Weights of a small transformer language model.
Size: width 384, 12 heads of 32, MLP 1024 SwiGLU, vocabulary 8192, 20.5M parameters.
Architecture: RMSNorm after each block, no biases in attention or MLP, untied embeddings, normalized queries and keys.
Training: a variant of Muon for these matrices, 796M tokens, 6073 steps.
Each number is 500 + 50 x the weight over its row's rms, rounded and kept within 0 to 999. Layers, rows and columns count from 0. Numbers have three digits each. The size before them is the row's rms in percent of the matrix's.

# down: layer 5 MLP down (transposed), 1024x384, rms 0.284, rows 636-721, columns 192-239
# gate: layer 5 MLP gate, 1024x384, rms 0.0934, rows 637-722, columns 192-239
# up: layer 5 MLP up, 1024x384, rms 0.104, rows 637-721, columns 192-239
down636 089:507480470545489446460481495500466449528675529588517525474493431570470505486490596481532444518425478505495424511481492528518484523463535494454451
gate637 089:447486470509483491562505524433451489528468492498485560522559515458418505493561519447555559495474488449510403509548443516453550466495511528502552
up637 086:502462554479494478459491561495518469379570418469523475536535526494456468463576454556468614482548496489470456537414480467446540539487445565414574
down637 085:508399574510487507496466451524518487500416503503445495504541518595450569550421512518511441441480409495497455487502562476488535521532564549515557
gate638 094:541498495439530567491577449492479470535584477605492466511505479494422486519505483494576415491434456521546506491492462518511503448410524462451507
up638 103:550443436452605495456549511449548485465447462480442545527524469474387492447418492512516471625420491379433483489462464501472534389463488415493543
down638 104:511525467476517476531497468447571520591545516549424456455550558514477466440581485578443463542474460649444550489468478555403501454564481481581530
gate639 100:470461495404532561515605511534493498474605543514535504537392472465447519432483446362477552407430498435419539517521586575529481493484457640540466
up639 100:457488488583503482479552469534520555476581473376590526548523524506479516468570500413432517540428497534507561557517525455519528548559399450652529
down639 101:484466484465472536582498455436427442477547602440457510550472566515528516484511519490509503522566430509550535514447473473559537460531511510436538
gate640 107:438417418543493487439550575536516437527520558570511478582505493533429407504446557569470531502503418486504531375436430488588495457534562505571538
up640 105:550489543517564529503515499496498541506536609455487533518462456462503502500457458461477484462435558602484452554514464455550488422530531438534580
down640 105:567557541425538471597579423464445443480478498506524580496399439520500496463532512513547452474426452445549487544434544484530502477544473611535550
gate641 092:577528570524527553498423449519509493450515452566526443498593515539496522573571443503403424504413535494455444455477439470405476543494455536508494
up641 102:525619536457578496561505587516474538498488499369549531452510494486477447438506428511552440510485430556453457541461556484501466529569581593493527
down641 106:471531445440525509475489535436473445467467506427458569555530457520417470519520460546570482463547544489581491551484503490447503460563526485476508
gate642 099:429424540386507437564443487459434529498541438449447541502559462481432451489543536444387466421467503497542479504455512498510516494547469530467497
up642 099:541467438480515515488546451464465425524570482496540457467456449515527496499464421407494516476519437457432441480482487555606589498446428468534517
down642 100:546454459512496434479526459512455529582428521573491513574605485537476536478563482551546547604412573575511420565525527471543523538572503510505417
gate643 100:521452553474469486523527652421550510506463486608498489561502504444499446466603554529479515435540490500557528530450392502453473490472428479448397
up643 106:459508568495556564485520541558532507578493542517490501461511400542494481511509469486481523479546477572458545504562399506473502569481476553426488
down643 093:580474496525438520494469464552507533557524434454497545501459482465551554482359582547546426516515533482427532407465542577538509425553497482425422
gate644 106:630425566493537564473541544548550425541472535455551545523505472519497483509545459509489513534479524429477469475367527486465505437470461469628437
up644 108:571455476476518553540486536497423493389495530522478552485494470553551499597538427545433485488606522533529462449546526470531606410420407488522435
down644 098:467373412509535532511444553481531464484497463539460523498557504400572482462415479558510458593498551527508477557456496533546485545502466502564503
gate645 100:470434538524492475590415414582406451472565552598482484508541479528521474575462525443472521576550522595518579503538378506549491566502447518526547
up645 098:506461563583490513567495392525563428561586518394385534433428537484546418599481512457543549487404479453568520495435497499423572519491487485539451
down645 099:572492521410475515562553402414478501439571535481448584509498571462461511541533552472492523495589447410526545477625485473520410570418535504505473
gate646 097:591539568536459500482562507587560524477439528478449437404515475572548482574477532476548418449493488476428469424561480439419483462566449504462546
up646 096:451542476540383540507570531489509521516490475528569550449507574397515499446514493560466473531448480544529508576442427563521500508510510448559457
down646 095:511535521527527503548359536495484529471517472524476471569494441409434546451526439524590570513493506558524459451557454459545568543516484370509492
gate647 095:498451457549491388500447385523500505502614531562477547486502495441556511383435476483481568466445393609420488514556510493509510477575587423488477
up647 105:547428481485432702456488550380476554560464411382511533529479499527550464507564427485501482488586444502453557551405495465537563508408505489459596
down647 115:519557516483480406493462433534509513430580567497429511525577450409548525516413545467498546460455469559482514536569524458472502582613504429483464
gate648 098:515374465533508528515487414647577563513496509559496516551499531468473583474526545427552442504437405434470444565512464558467542629496549564463399
up648 094:508540516493546489485478559522445496490527465418463557557564575483411441421532509496525549510610457497458539479553546558524588475390406513565553
down648 098:465518558560529573485521518501601558500421494570518520464486447430416502508501497511548523522465492404476479530489527519531570529587505463541414
gate649 092:507504521498460512527504542486475507588491519497629448472515559406498328478491616492476509512521403501382375457591525429492461456490484444573476
up649 096:525513495591613502442503493574467557504474500565503451487531497530453516522474591393514421457523564480453599480526639510524566477528523453488560
down649 096:533459536457532500512498488536503509454534484485457500598524485597531542523465523470389487510481531553527553529436393421553523548521541554537538
gate650 090:484489470447484488507491467491400470489566497397466490503525531502554479543403537501553492421546373517527503472482449548541527534432525513490459
up650 099:512507405555494536539431478477495519463466570595537537492491474483439418474480451518508461465488533434517521526446540509569495514540495520477576
down650 102:445537414512500548508466462467535502481532488402483454557518443516479498477533501526563464498574416480438549439531522482523483404523570497506583
gate651 101:473522523548446508533584499529511486487435564490534540523440533550495430531529402459549451445540429504480546534407511428498414539457445558437472
up651 104:456476631644458468470458571562585537486488349558452565520563499589404526479513412503491491522549405467534443551440455531623526597529481532497559
down651 107:422494514463505496477500417526514477482478564461543509554428524507461496501461442616470493466515364511512523480500515551510403475449568546449525
gate652 105:526579488475514561428533380540526453471450514471539509577607441494489497485472454537534507465432493512602513431579432518527465468439546534560510
up652 103:399559463497514697504475533479528431482442496527549458390476549487498526541480498511522507516483562469517522549523501535495570501564559444505573
down652 100:473425519565569490449557481474525438583495399529537490526536498459524495573505503441524483544595515452481465510519528506475544514513593474485434
gate653 103:517460431466517518485596544424501472468566545501523486540501639513517440533431542481426572490466524478481503452496492528395526475567562487534459
up653 103:469551498511458507499400458554515510559474498503474494437483482571464431518560421482541508517539449486552448468390479482529554566516548573467467
down653 106:498495477440444446526472480510492522558482427503452499621555559570477615443511539495462570553491485416565364482503459540376557454488448457497536
gate654 101:459501519514466573522560527427546509522466552476447438502456466429511540451499554453506460437507339468596455406559573478567524559417575444458479
up654 098:483504472529525427559407438518583501486433514415487553506475575589544411484485506545592477473435504534512534518587514450423493461446483529539520
down654 104:411545508440465493477515476482438554501468433424495439540453569553478551522444459490434578492484525484489491481419522537431484552443563494581430
gate655 100:541411499401529500505543497486594497456486391494393469541484564439555523484560478463488564509510443462422456540491438563496529380487520457430507
up655 093:504478456449510516442506566593573478493534509479496463447458574518509512424481461474403432519514399544546560654510514507474461539457560487433563
down655 100:554465495494470503447590481536520481547401547534514545537462499545550531449453406444416457484557551474362461457527536338496485485528529498438475
gate656 095:505385616611443568435425366510573540479512547460569446540561454479427532563493540449427504572539439516473518542497518579416513538514470472499525
up656 096:562509489489530464465466465389457489495530565530496470458515581543482464566432542470436511454526411457427407466487544460423514415556601442525545
down656 097:446461429444553441457494457435556524555587471499514455467507524478455511430514446492572580536537527518568399549435541550410561449530425498579508
gate657 102:493480440465489503498553536518463494482545510507579503498491480529540438458564431549389576599586514502474490395559456534565406472526455364454537
up657 101:477558499467469477529489583467516518530535411571429567537472520418562517510510483418546411499561425431444512508528546443529508540524533459476486
down657 103:591512435522527469442508369514418567513501505526611539508408409366521456481523500525496539556531522477495333478464479409430506489460502451415449
gate658 105:508529455457523562454562521493498464537502451466484523509505535526527484568562472603427514570572520412551444558508444465548414492490514448498496
up658 102:464412556513433459439483466517497510423517604472508501462624521447522461439543523496568527477484461452562559436553521416526433529519462550561451
down658 097:479518607544536522436522567419566524451426418515539636476497518469541529563440556481473526514534389578493502377530609493495455574488585527549482
gate659 103:428497481554429529389480481568449569547430404496599565502397529508438532584418490468409533454465533483561507527478405514516514515420408556691443
up659 102:495608481545411464544450512463454521568468532447528443434584440508476423556455501561477563474533451608537478531545443538488462470444521521486483
down659 100:497473473547470447612553505547525495515497484420562486458551585402481570539539504667454469465533496446549473562490487558420487436450554565522475
gate660 099:453510479537498497562457491525481492510457497584412509533537425521536565518457528444493482512539532440478479458529475475592479484492490461503509
up660 100:604543477506578584463461482480456656580462412489531471481523452375511503468419472579519481469467609556529514501523490479583470458548448584495443
down660 098:522508467485476503574552529418456529508522555579487455495489622496584534550511461505520453486481451505545466459559502386569459454558568472548561
gate661 094:510491511464521495588546555511523495592546570430437504543422581462439531555470370617532379442564572445481417505460431572472494511532512377497567
up661 095:529484374519528557563515582437448516599501568493465493541571472457408530506519419615492516443479628447469462561508542543596479528518525442516425
down661 097:457445506450543396490476539488560479366547542374504528433519493535525489482601305574540467420515443494534501484515611541602550469471557500491475
gate662 089:470541553489430508486520621497511616582557503560571467495575462510468489550503445527565458561455462475561462516560487531555486509511512500382524
up662 094:508491477503482475516501504413529543537513454442524486448498526537505540487519483605518453504442394557498501601464580567501481501436505598537517
down662 100:418516486514514464508429485494541465464447457566475460485448549566554471592552536522547507461581420493588557592602424481478523559463483477445491
gate663 099:424548497426496530475486473516508564540548518499435442556576456430519530506566501545474531492617570343516542426454603571506515468491498469494518
up663 095:405545368462455605572394572509494402446508498510518526621524484537482475444499487394475519530554550497484450644511474545495534537566538371409561
down663 099:439515409539417592410511500515398582527514615506551476451447503445486518490451521453533636562463569504475517605459463529450471510502587399485487
gate664 100:390488461480463526577497574477423584455457507506483552457433493465524565522483382553483538464504546498462513494419538515470515481563421479421495
up664 097:569507504470486454487445497563552548528428450567523448518525505547496515583453533507517577557467437459548505439481487496527487471510503618542394
down664 096:379559487439522486490575499536518511437469425579433438603555485540443590495497519512499515509486472417498485508495579516498543454531446460532488
gate665 100:441472510522497543451436511454503457492519511417483428508470488442532505575591539488496542403565570453479453571528429554539488445495467453458523
up665 103:480434574506599534501400501557474453450518495436413382529479444425501489546489452446554428475450454536557573558520512444484458522537541507555531
down665 099:525491534546673571485497576546503521476621523440543467470558566562571533493441495555468563547449505519528494526428406495515535543581452495509585
gate666 102:493520474520495526439491498458442424527452461549518548477399545606457487503450454522532460488547503553497464487514354454502522445501632501532433
up666 097:426480521528507418422458570440459508520465454468488433484477472532473483438472531425502470439392481540444532448525546546507511406494518496540471
down666 099:646550513414467538561442488499473595493439472549508486539437436513479567494570507553480490554516535478487428403500480462602511520475621599506444
gate667 104:418419531507483505498547547549461583462458531504495511371448437538514511436553545469565429516462504486478518442509438545432491351418523532495539
up667 103:522576489506483520449415497530484462454487441496526470460513520616440502533540379528519405494544364490437458581455525516535505468501483444480578
down667 101:491435488494572550548485472495438513476465488512570482496511507462541485557517431464492483467610545504546501503528563536504527522440492478485490
gate668 101:455495515474504514479594447464385554495490527488473530458516476445559516565560526520436405595470556462499518491539453509482517592515492497544486
up668 101:469524482528561414529585514481429534516438567515544441541571402518465530567384520539495462510539586494481522502514547558522516542528493466432503
down668 101:499487514447474528471437396501482524507445528583548487557505439505541464495490533518459451484453506537460478519522551478506490482641514421438463
gate669 094:525483499403463438463532597552481491506517402516443448471426537498472495450478541445466565544548565479562440505471485533542453420603540470477489
up669 107:510441502412470476491500597391495415515505480588500491407533563424522534471595531508504495536465470504558409408444409567437536562531490536527521
down669 105:548543447560522514412454424562555424425567569451418462507538526587455546534510539451495481466565465507419509483489498465473485538539449502466364
gate670 096:533530471490474485551553513510534467478474521494494506492469545444498498474547475417519462507565573494516372549558513453533545512451518525581495
up670 102:512497495502480493589492557501455515580380515375528568539406519532543498447455469580496490397495520518516489498481441407478594577547556505458453
down670 102:450566514481432393424420513591572458476473539435570485540462497498610433525521504416520499490572428481453452487619580522475575472517516473491469
gate671 104:486610403428536453589581404522507476475516496537519528518493624512486441482460602461446517523440524528489563551544427450537439595503513490536546
up671 104:488576541477545493470525545566607551559452537477452502451639516445402565521537456493441401506481497530458534485472497472476414447477584419520494
down671 101:497531468526495555489545590474501503547520555576446485463583494423502435381525506565490458547564388454477469547529533536526475510454578470503541
gate672 102:491498370475455610475462487507548533566427556538490498509597513488521508497553472532545555540482406550584457507423579494540419535466554548457508
up672 099:588503421576481415477448496496523511460472595571456430551602599373487500507538558512487511470539420455531546515495512524546556565546522416537507
down672 099:540506436572510561448515390484564427495490465581386504583569582440493417512436586449538569462460403502448515504447476449492546513445537591523522
gate673 102:490466426551473507542577561474542479534473417546526463512409521500495448505559475596459435440484492573454496470454483519454447436410437459451486
up673 106:419469454495502539532443476511429503435576434440487455521486510453531560535489598421493589482576511502506479447482437436592538448571514575476415
down673 107:495487556523480545481513505485532430558471514461548490502485419443533509556499460536463451486498490551483534436480381486393487559508512531533468
gate674 099:422542533474534388582526560500420491482546451457495506451558447363513477518510422508585412518430483434543490512532507521532451490599547525551467
up674 098:515448518415498476456513445358392440537580504570460513473490427525547527489494411514501472549410383511509519531526501450455392454489575443542552
down674 098:451486458464514464520548506524573558530506507535507563434545568491454510456467445475532413434513535550475513510515475659483487476547530541470508
gate675 099:512474634479514473456533536426471484502532498520456525546450471473469412475492432494487539531482517560544551541551549444603533543483485466524507
up675 097:482443563466511448495517530542609470446461412472463505486517456447509455598561506513499456509540508480596503474519555450457503535568483415498554
down675 101:563465476519492582451622584539612490453420554546535568484467477471440519495517541511573493516468510591504514409512432492551512551505505510442491
gate676 092:478521590498476465501481538424495455502425493537483505613538508509583474477509505488501461478502415501496462480443478453513360470549465443463481
up676 091:537481527542473490475525501447436434448465451541507557592522450437548502346589481441530479453520482505494494416486431478496476518429516562555446
down676 090:400502502500573550515459468525499488469511581462443462516509449503508516490483407453544518457501526460459506507465513421479513552458493531475503
gate677 098:523443392508480525503456493466425537546546447569439519499491495521521499493530505474420517520443518544529560530431444491437558466491562456484515
up677 101:465506535479464538474536572476469437460507464579443537522545436423483555459484510413455532506537438484395382435455466490437567570518562556555467
down677 100:476538620465534564549361460482524491444541463525476530512474584464571548519401476571472510492572476536560456542429447509538431461523574497476567
gate678 100:527525471467530512500523492515529405513542577566563508483472464502438412382465487553462572597430505504495473544453549432570481529440524547469427
up678 099:524441532473501538439552458440431485499575548509533498496524466426419475486417396468553494476477505528413416601514504435472523526573488448521423
down678 099:519470484389419551479499412542597515484478558444469482418576421477488516520506433498552535603549535524469461574545591485514444516490538548487491
gate679 101:466488501477456453446526571511484500560499435451506547476553480546497490543526531627494506587528521524440527434546526544506430472418426571543503
up679 104:490480454498419572552504569413584603430378468483487569498547513516454445522600476550444514551507516563474455545407500476491551502441528531538465
down679 101:526498450524561523434415549512432560545476496458487506476537555571497548449478526557445515577500509516481423667501438514561335604519519566537507
gate680 102:483576440474466502499412521517425492519524482503535421560544377460457566533532472541568543494595531513387475552483455471593543516469519528456518
up680 096:583399476527583523455412570509495485485569537553430577516510442498493491417574546550437310414435480533496458477559492468532471480382520553512370
down680 100:501548446486502506443469497353494421492592496576486449525518531465458541429526410512495522511479461430527465472512496484405507506461420517481552
gate681 099:599460472550484445412374544516468448594487511537423420453494494449441499432483520556519431548549511419533429527521467468482544463514576560449484
up681 100:494513461482579546521514500518498541478527546528436609516444513485490489550492582545357608489368434465459446478590538558480500519481477493567458
down681 101:445622430455494473515497461573383502502492490448509530434517449497521457397458537571499486489467564445398477496469532525456494524562545530487508
gate682 098:516529549459489507542510490527522561436517417565451402542489583445510453511523545524473429550532527552486565503505497457561588539462542519516455
up682 099:501469558573518495447544544518518572484396523526403479493587436599498590540489563447545440470340567474471511542503501485554503614591545436521488
down682 098:535557526468556466520467495505369587531564479459517536466528560562442526437458496371508387488488460468478492521563483478546499432460507480468552
gate683 100:490497554519540483553566553602507529508491519505442440503551418475517436425518448435589504559440535413553557412467461520478464491452454474474480
up683 102:500577464551410523427452538481515566580470485551482512523500430580586449524390521439514499477549433561463560450482524525485542582537517534484544
down683 106:411492530480510382499416491438590448531489495486490458518546483561453422466498559518564520404444582480500434596508451549525574479538503505481573
gate684 099:476556434549511573577545500501525540553476539520479479479556438416559488544517446556532539442553489404506450532522489482556420543469434442508502
up684 105:481509480486551530461536403444497480518492611447508445647446487472501485582486484446416437571576584405481454523513560558525446604556634512428512
down684 102:529523562595512523563480557489532442501453529479492560519571454535557505389511435585493490554456507536507360526461485496525517558497498439506498
gate685 092:540552499498436415527506501547448465492557470528448507466541466491467454438488498521614492448487525478544456476511468485596491489472488475523512
up685 102:604465500527557530547503518509616501560501509508496427575468394447519433569484516577530414538508585494457553460537516582495492425548463529484525
down685 105:431501462505448568476478472527507544430553507487529511450414493572484525452433535610519579402561552471517524479594509453431559541528544489518479
gate686 100:514506519467457573496601474576474471465484456404522471589538479482469541509504518460505469494513499474519514455469371517541538456444519496482481
up686 101:473495504636595467404466497474522486423488542436445595555479496548553571466489557559531475539486486486501547539614511545543558471525424485502483
down686 102:469523437423628509467563534539538530499505469515586550556524505486409565516555494482499555514523476451475520566624609533508510483494469562473427
gate687 101:511470527499495440444455494508518597491458478480502490488439479504555509580406472589462566473505437459417467511516444436490453621513488498548583
up687 102:562582503545532548466566508548522495449512448469466537554435558481556603470485546591494502479572535514471508430553487574521436436452510570524525
down687 093:575544515432428534536491513539502503435430507549479482421535516493409437438513378501433517530551612564403530549528458489489525448399472516537475
gate688 095:489539480467550481538541454524437481452457450443538429439431487491490461485397532538425545573555456541527435427509549538532470541494520544487465
up688 099:532515454421456518497516461463494628617496452477499492395451457568603492484509503494392487501516466529446498501468546516544523478459552475453555
down688 098:515508531424617538449496365491458581458510405433552467453533478512519424475562514460487453497499514459463466456550429555563460470465421502390482
gate689 103:519522522444474545467523572514482559424522498472469515563534486509521455418486543552416449423470438550464643529506478387511580501469540544408513
up689 100:510488532448594496456524528462579474516492427459367593418499478418481453498503525415503504504463524493453464387507464521510503456472469529551492
down689 099:563494483479506535469494430462592550534582505519528493472509516465555454580586523491556500498589402499536493528563473512529479423511510481563478
gate690 093:501444585397403559547496556376498557463537498521495502530538532489523487592484492518541503465600494596490567571546480505535517527455574480437538
up690 100:541514567492467509450540491512493452491578495461521481523496466503453522511449628519435506540486519518465549497555491485494654516449514466566498
down690 095:458436499573528488535555519483483511521492514483573352478550509473522529485508600481552464414456515483582548534498555462449573467650509507440504
gate691 098:505514524468509459512446460474477517520473443490526463399390448500480493561597485546544588451519500508437481504464456493529517463450544479498518
up691 104:555531527463478472418522516482477544492544481451441481504468492498407533513449576551403532425600601535589396454442510507490477527477568483526473
down691 101:482466495455459439479547485474523472521472432420538470428488524559442563481464482595492488548541488580450529474466554583492539472492481472565480
gate692 102:524394489534580510546505508559532565507439513472493543521543511498527513478588547499511546457441491535513475449566436469460394515552443500536483
up692 099:516510427491565475391463509567404471564453490520394463454443454495504469434495565620462556464498503523523586434498422479436595492512510497512494
down692 095:518572473546496533436498524605487471462502478557451518542376545534552580453509495524516440475515444457540484464519409516571480480554448487424500
gate693 102:510498500520449459563537507522632479508453486544541470454494535469489475434537567453609449453553614552521508500476548531580571471571623460477423
up693 099:459575554441525525461562493408549574429490579536506529556554564560451418504579530477402526523573449502583506504460496496412524501568492527520522
down693 103:464477499393512462526463491551526523503499620498461586501557504508589519480466564464483472564534493538496505358499603495421430574577588476517459
gate694 101:441532509451498556606522529535495599529477462576479471516468537497442531472586511439469488501575448469501527452491511481557381593484516520479511
up694 100:543403481491555449487447515438486405534562582497472478496500450533529426516497500532541573551497474524469422552540454506529570538507474491575567
down694 100:566596461595445470424502503512494430456510443470516529500479447458472535569519549512534529482492491429507517476451535545522493416499479443591366
gate695 094:510605577577516380460500422482515580435579530458570558471633471483558521482508515575512472487514425546545494547475479519489552478533532488555510
up695 093:505586452562528497523577589511563495356516572511482531405496490457528451505502576530528510485530530467434517511514433541472542515412499459482474
down695 101:452479459530497483449452417494559555526565512489417505571457534463445504422398484465529539517515389486465585426418533543563470417460412503493565
gate696 098:475442485490463473500468518495421548558410516445503525537553543446568515560470474515474595552444543521490520519520435519502468391436496573524561
up696 094:489537479456476478541452493500439562569527515593515471475397486439477516510440495426411570457509471529520507553517543455479475466554434514523550
down696 099:460506547505414550490485467429458401554381462472473416477517478482541487484523473549373465605491474491550499516531439488491479516645458521488425
gate697 101:537494531520409514561578486499476469539564512489475485521485460522502571452429485562570551466512511400504574597454514448425491476531493484396529
up697 099:434581536432503470475540494521427586448491464484497530539387555534534534459527479587537453523457478554460488464480553494489589572456436505539514
down697 096:461482531562540392499448547542463480537524476465403557393594464563461448500532531450508439452505499493517445498497497501513422439471493497516485
gate698 101:499506552444499445481524368534480420565512484484443616509465505468431507536528490567475458511541535520502478481424496548514544506487522573539397
up698 096:592389496540416513492587515469520525500459507525482469475510485509508518482538469471629527519498541428491480501598558565450494510568503512517434
down698 097:464571468488480533503454401578475553498488580518500610466482569461486491540660476484481470391435544517523522464490430481504441504543511502465477
gate699 103:497547550421522515497529486506499518507454509537552519537548438422579414570473567472447481436523508503549487442536545465492580478510567430448480
up699 102:560500541506523457452455437478463556567496483450511537553431522501447555502559506530403452480464412545558408499486482447516535541557543516422498
down699 104:511534563550465479426476615537447529533562614495480470441550519500521435548482457483518597433495591442426478549549557497517466494444525512522550
gate700 106:551402450556601498396454479562539418581484442672493576464424483452542536596493572590533474494484494600488590475539502493500479502545536433478517
up700 105:533508492505524489437472461556375505482520549597488611502533492584493428436481536543392460506516455551454533369415515483446393512411512503501445
down700 101:583416498511528422415486499518541542592382474530423461581451493491545535557518478527506423570479459523475515542540531522360487492450396534472471
gate701 089:621541423478417436485495521625457568425481528531473541421577453522455507491499524413610524411488546406356558568530531559540494530499497563519491
up701 091:524575509456558556511534546422557565511494505515472526564484417593521533484502516415526425498598470489443447407439504490519455588508500536550429
down701 094:430454533396554518527467509587446465563550538461464524568584465553495538506621539533527518514538487512566525527400386546470508472615622427491474
gate702 097:470482527455480492446515399492549514492427449534487459482507416500483444443555442531560464481464519508515547516503491508583518565461539448441499
up702 092:485547496514519464447420476466511528520515455510519463532521460477571502466477494518591510437451557549540601626508379422510522475382561491547506
down702 092:464492500498456464485525466504537480533589447485509534506532403495498483506411462441524444481451529536519476461434534572499541492509537573553483
gate703 094:457474478529548421547483497502506533455498576483568410500470498582495495495495531443458613486546478490448511474488447494507490574469443494557437
up703 092:453431531571533584475521549481465505518554527483506508532454487517548589414440538485503463581638460469418528438492548518467510497369625515505439
down703 097:491556468546450589494449445475510456511517438497440422490529570424539639464511546562480434534480562459484558504522501630517449493570516452472513
gate704 105:417558499592568615471538476549472456474537409482523433511599539490424480465439508454527478473531487461466535498440602441514444470492448604452444
up704 100:452452580512569561538501460546500546395494425466455552423491518506514491498411445527534488480480426470436468530465519446534510507467505570510488
down704 099:531428578453418544442473517473439569519478430555500478560529527432499605384512531544431648537447453429492603466565426479587479500429554535443554
gate705 103:529497518524540494435581503497475477528546462523455482491572470540407600531502521518475438426654558502511554489414531473612501540471585453537546
up705 098:544526537560621462494526452530486422459494524477459407471554502546608482500527504518471414495489454485524521614539522476498478519516478493507447
down705 097:413583542506473533495472488454562478512440518376545532541557491534533498538496516409554569516476585458450511602481453502506401497499476549537491
gate706 100:509460415570538486458503473605559440513486482617579472474579495512547452521457500558489490564389486509555507547507372413443502446490452436513524
up706 101:581527478403448459549570517541550507551456465533469460409460549435486499530468571542438482658462490591538457475488505569473545415517494448601584
down706 102:448483503524585460515432462517470506556488448486425471604480492499470528465546493522565624489479422512498436474478461559534507475527486471461491
gate707 092:575542442462505465496524429536446437410548566514537495428527609513500469554533454543578506494524467463581511506477506509483506486393502515549694
up707 093:500540488442517525451448483370582492517470490390514496493427519496469425525491577524510516415433560509493470519518551480588570545525476502500457
down707 092:496510500537528539536474536475476483547438483544475483512468467416523429409519534506429463516488525488414463492496493423505481467515536511441428
gate708 101:458554504564520472538429538442442560475507552500453432514507510502491554508508522451475465519526563401562508484513510477457550338482470475529569
up708 099:564486383588485571433497478585470482445503454620541517645466559458560440352449574474491450497481519499487522558441542545435467597447449495473518
down708 099:395481469470526436608520516476525479431497496518546498566538435480485496551436470585510515578460419468494415483525452471482454462521435497534456
gate709 103:554515537551487432491515522511553460523488520636604569461471572472446576509542557508461468472552486543593472511529583546520475509464518538570527
up709 095:387444397448530507486559488407464456477502521497405439518600426523496485535501452578455459582487477461523589415462462489511512488417520476514423
down709 095:495496497519493549539510561469480548465476492491475472469509484468597419493520474566433532513467453502593527551560466494468468481461508489511512
gate710 099:503498529435531525548428510571595477528518434493410542336492484525420569574524490445382463535459476367514482504409606530485525563545404538469545
up710 099:514473533477423563496543474492372476529530470504463555568445458413477562542527473563402546497473473475519471552475521570566474558482516512519474
down710 100:533466541490585502557537441508520537541523481480511437471546526555494473566472440528505490581427528446525437559586476455547491496586520506478501
gate711 099:436518547571498498497601562465563515503492523453498490477513448516473503415454456522504515557507486537468499559472466479532502475525508485553485
up711 097:539422561591568453540527507453489492504476594433467409502427549508539519428386578415553572510565438513485497524408493505466555512489564605561547
down711 097:519478500505535549444596483569504468428499598466528511482528549453486451486518480473514503496561437452515615561598470572484551557514534532469559
gate712 099:555457430433567632524400411530620523478430520510543476511572562436426426502467460423484506530525452443532517562467461480457422458446547530543577
up712 100:519476504487471519457484514563492451431414455454477494450537459571506461479401456511525488451494543529562589479428456501439558514512504506526458
down712 095:441574540448537438482461495502470470468523506471512483482494500488520375522564505497489469450490440537371535522589527449529419394495495510474527
gate713 100:556475534534504473400489450592504575397435498521449479481503467499436556524489543510444477462604533528478463550407430517486563539403450373626393
up713 099:557423557517486551567507525402457529490482410462576443515488476518442439453578460474497465535515458478402497488562589550532516531456479553511482
down713 095:440563522512529465492630403539570537485514440521371516504512534410408527534511529529545536579450511380520541473404493542547525453534520504546566
gate714 104:496531439486561421583465406512413544425595444506455549496382472496443597413505533470505567469491549557462521600512428507533487481502499486475496
up714 099:625521528492474476513472528549483555438448498454539529517426533581533528488485478529574472562451472467526455532575501534446503530488562455448464
down714 097:451526481525563504563525450494445473457592509498528497625553467509583568519385524368427516365503543512491541514534467558488429450438532397498478
gate715 105:506506568458466518449405516491520519445511452508512555471513450491480477416410487433467482434499475561472532529509480567581467483417454459541472
up715 093:544485557503496487561491444455433479479455470508468528502594493466433534520485538541474513525474457448467540436437551439584562523457503560527491
down715 098:441583486503464582511483493442484442544532561487588520522602433544499437458518545498407424558429547510522528435569549423466502423458487471455446
gate716 100:544436552451433483420533496445479411538497516498502488478516481424464484437566531472490548583519498512524555494542575461459456434408500531611555
up716 101:424498484457466583518506481469468462500520443531442649490473484513463483516523452538424581477458466525451446570547445499505534466588522597502513
down716 103:535593415494534560481534547480649493473506504540471630520434428584471513502501495555407477485461411533535492555534500483493512490550518537529517
gate717 098:452528401476455575540490448493508508538376540490558502476544493518444522447475475359487549426529507485462521463461476400421539424499480463496490
up717 098:472585445476428443539456559474534474551553439582427428544426476516562508418499435486492577440503396435636410441504529548488514522533496382480504
down717 103:485417517500440494412556493502531579499513519526509468445551501474464453457449475598443489520482495506383538497539484528588498567415502561521470
gate718 107:470580502505557498485511505606476509509502487550494479620544501516529500429556526556518479507383415475477541607510478506561534483543525412537546
up718 102:452515504439535579472531473496488432539557510472577450490518486527461556504598496512444531504497493480494450431465573426469557520527499588499520
down718 102:586473530431505524420524494446485444449487452504459465410510560507566555456499446513422480485484527602521444555519490388442495440424401489462474
gate719 094:455588397625489454517524497389426470476433486466445564510479496495507505444540498483489552582387442501494557493567461457482465473426510483490661
up719 105:578562520488474623474499507471562539571433473564455494412515464448551600502493504558647522470486563541581527424473461504549569450558532568481441
down719 105:538548504502555427462503487489508454392553488470478452491469599494502511532568455527570538538502512435550487501411497503492457534482531459420474
gate720 106:473508491550390557534486504484547466442481442512503477476526506398433398472562478475407551517470594491516501609456532498439456619529472458541529
up720 103:472509456483551597452522589448539546516454462550525462512536581487562550439526460465440504452493518532479519519510533507565457522494434525624533
down720 101:499397519503432483525494418513467532592572522455456530505588485508530457447496513470408525478474503492479533526493470494544513448520468575498440
gate721 102:470516520588526511523485497486513513467469503567527467551556414512608535415412521429523507517441463511505458502464539408512468429592487554444534
up721 099:499505400453481430366473494469520493493490589516646517497459501445597497432495504461481574515429540597477532465490454422521529472565540519526548
down721 097:579568516467578461469471432580507519482556513545462488507523480535539483501438534503491440437452455597611614521469478488538521533542517548502502
gate722 095:424451542432445561522482484507448514470569408564437476488490468555447568453513556482483428554581514571421445481520588442470540471556542492477504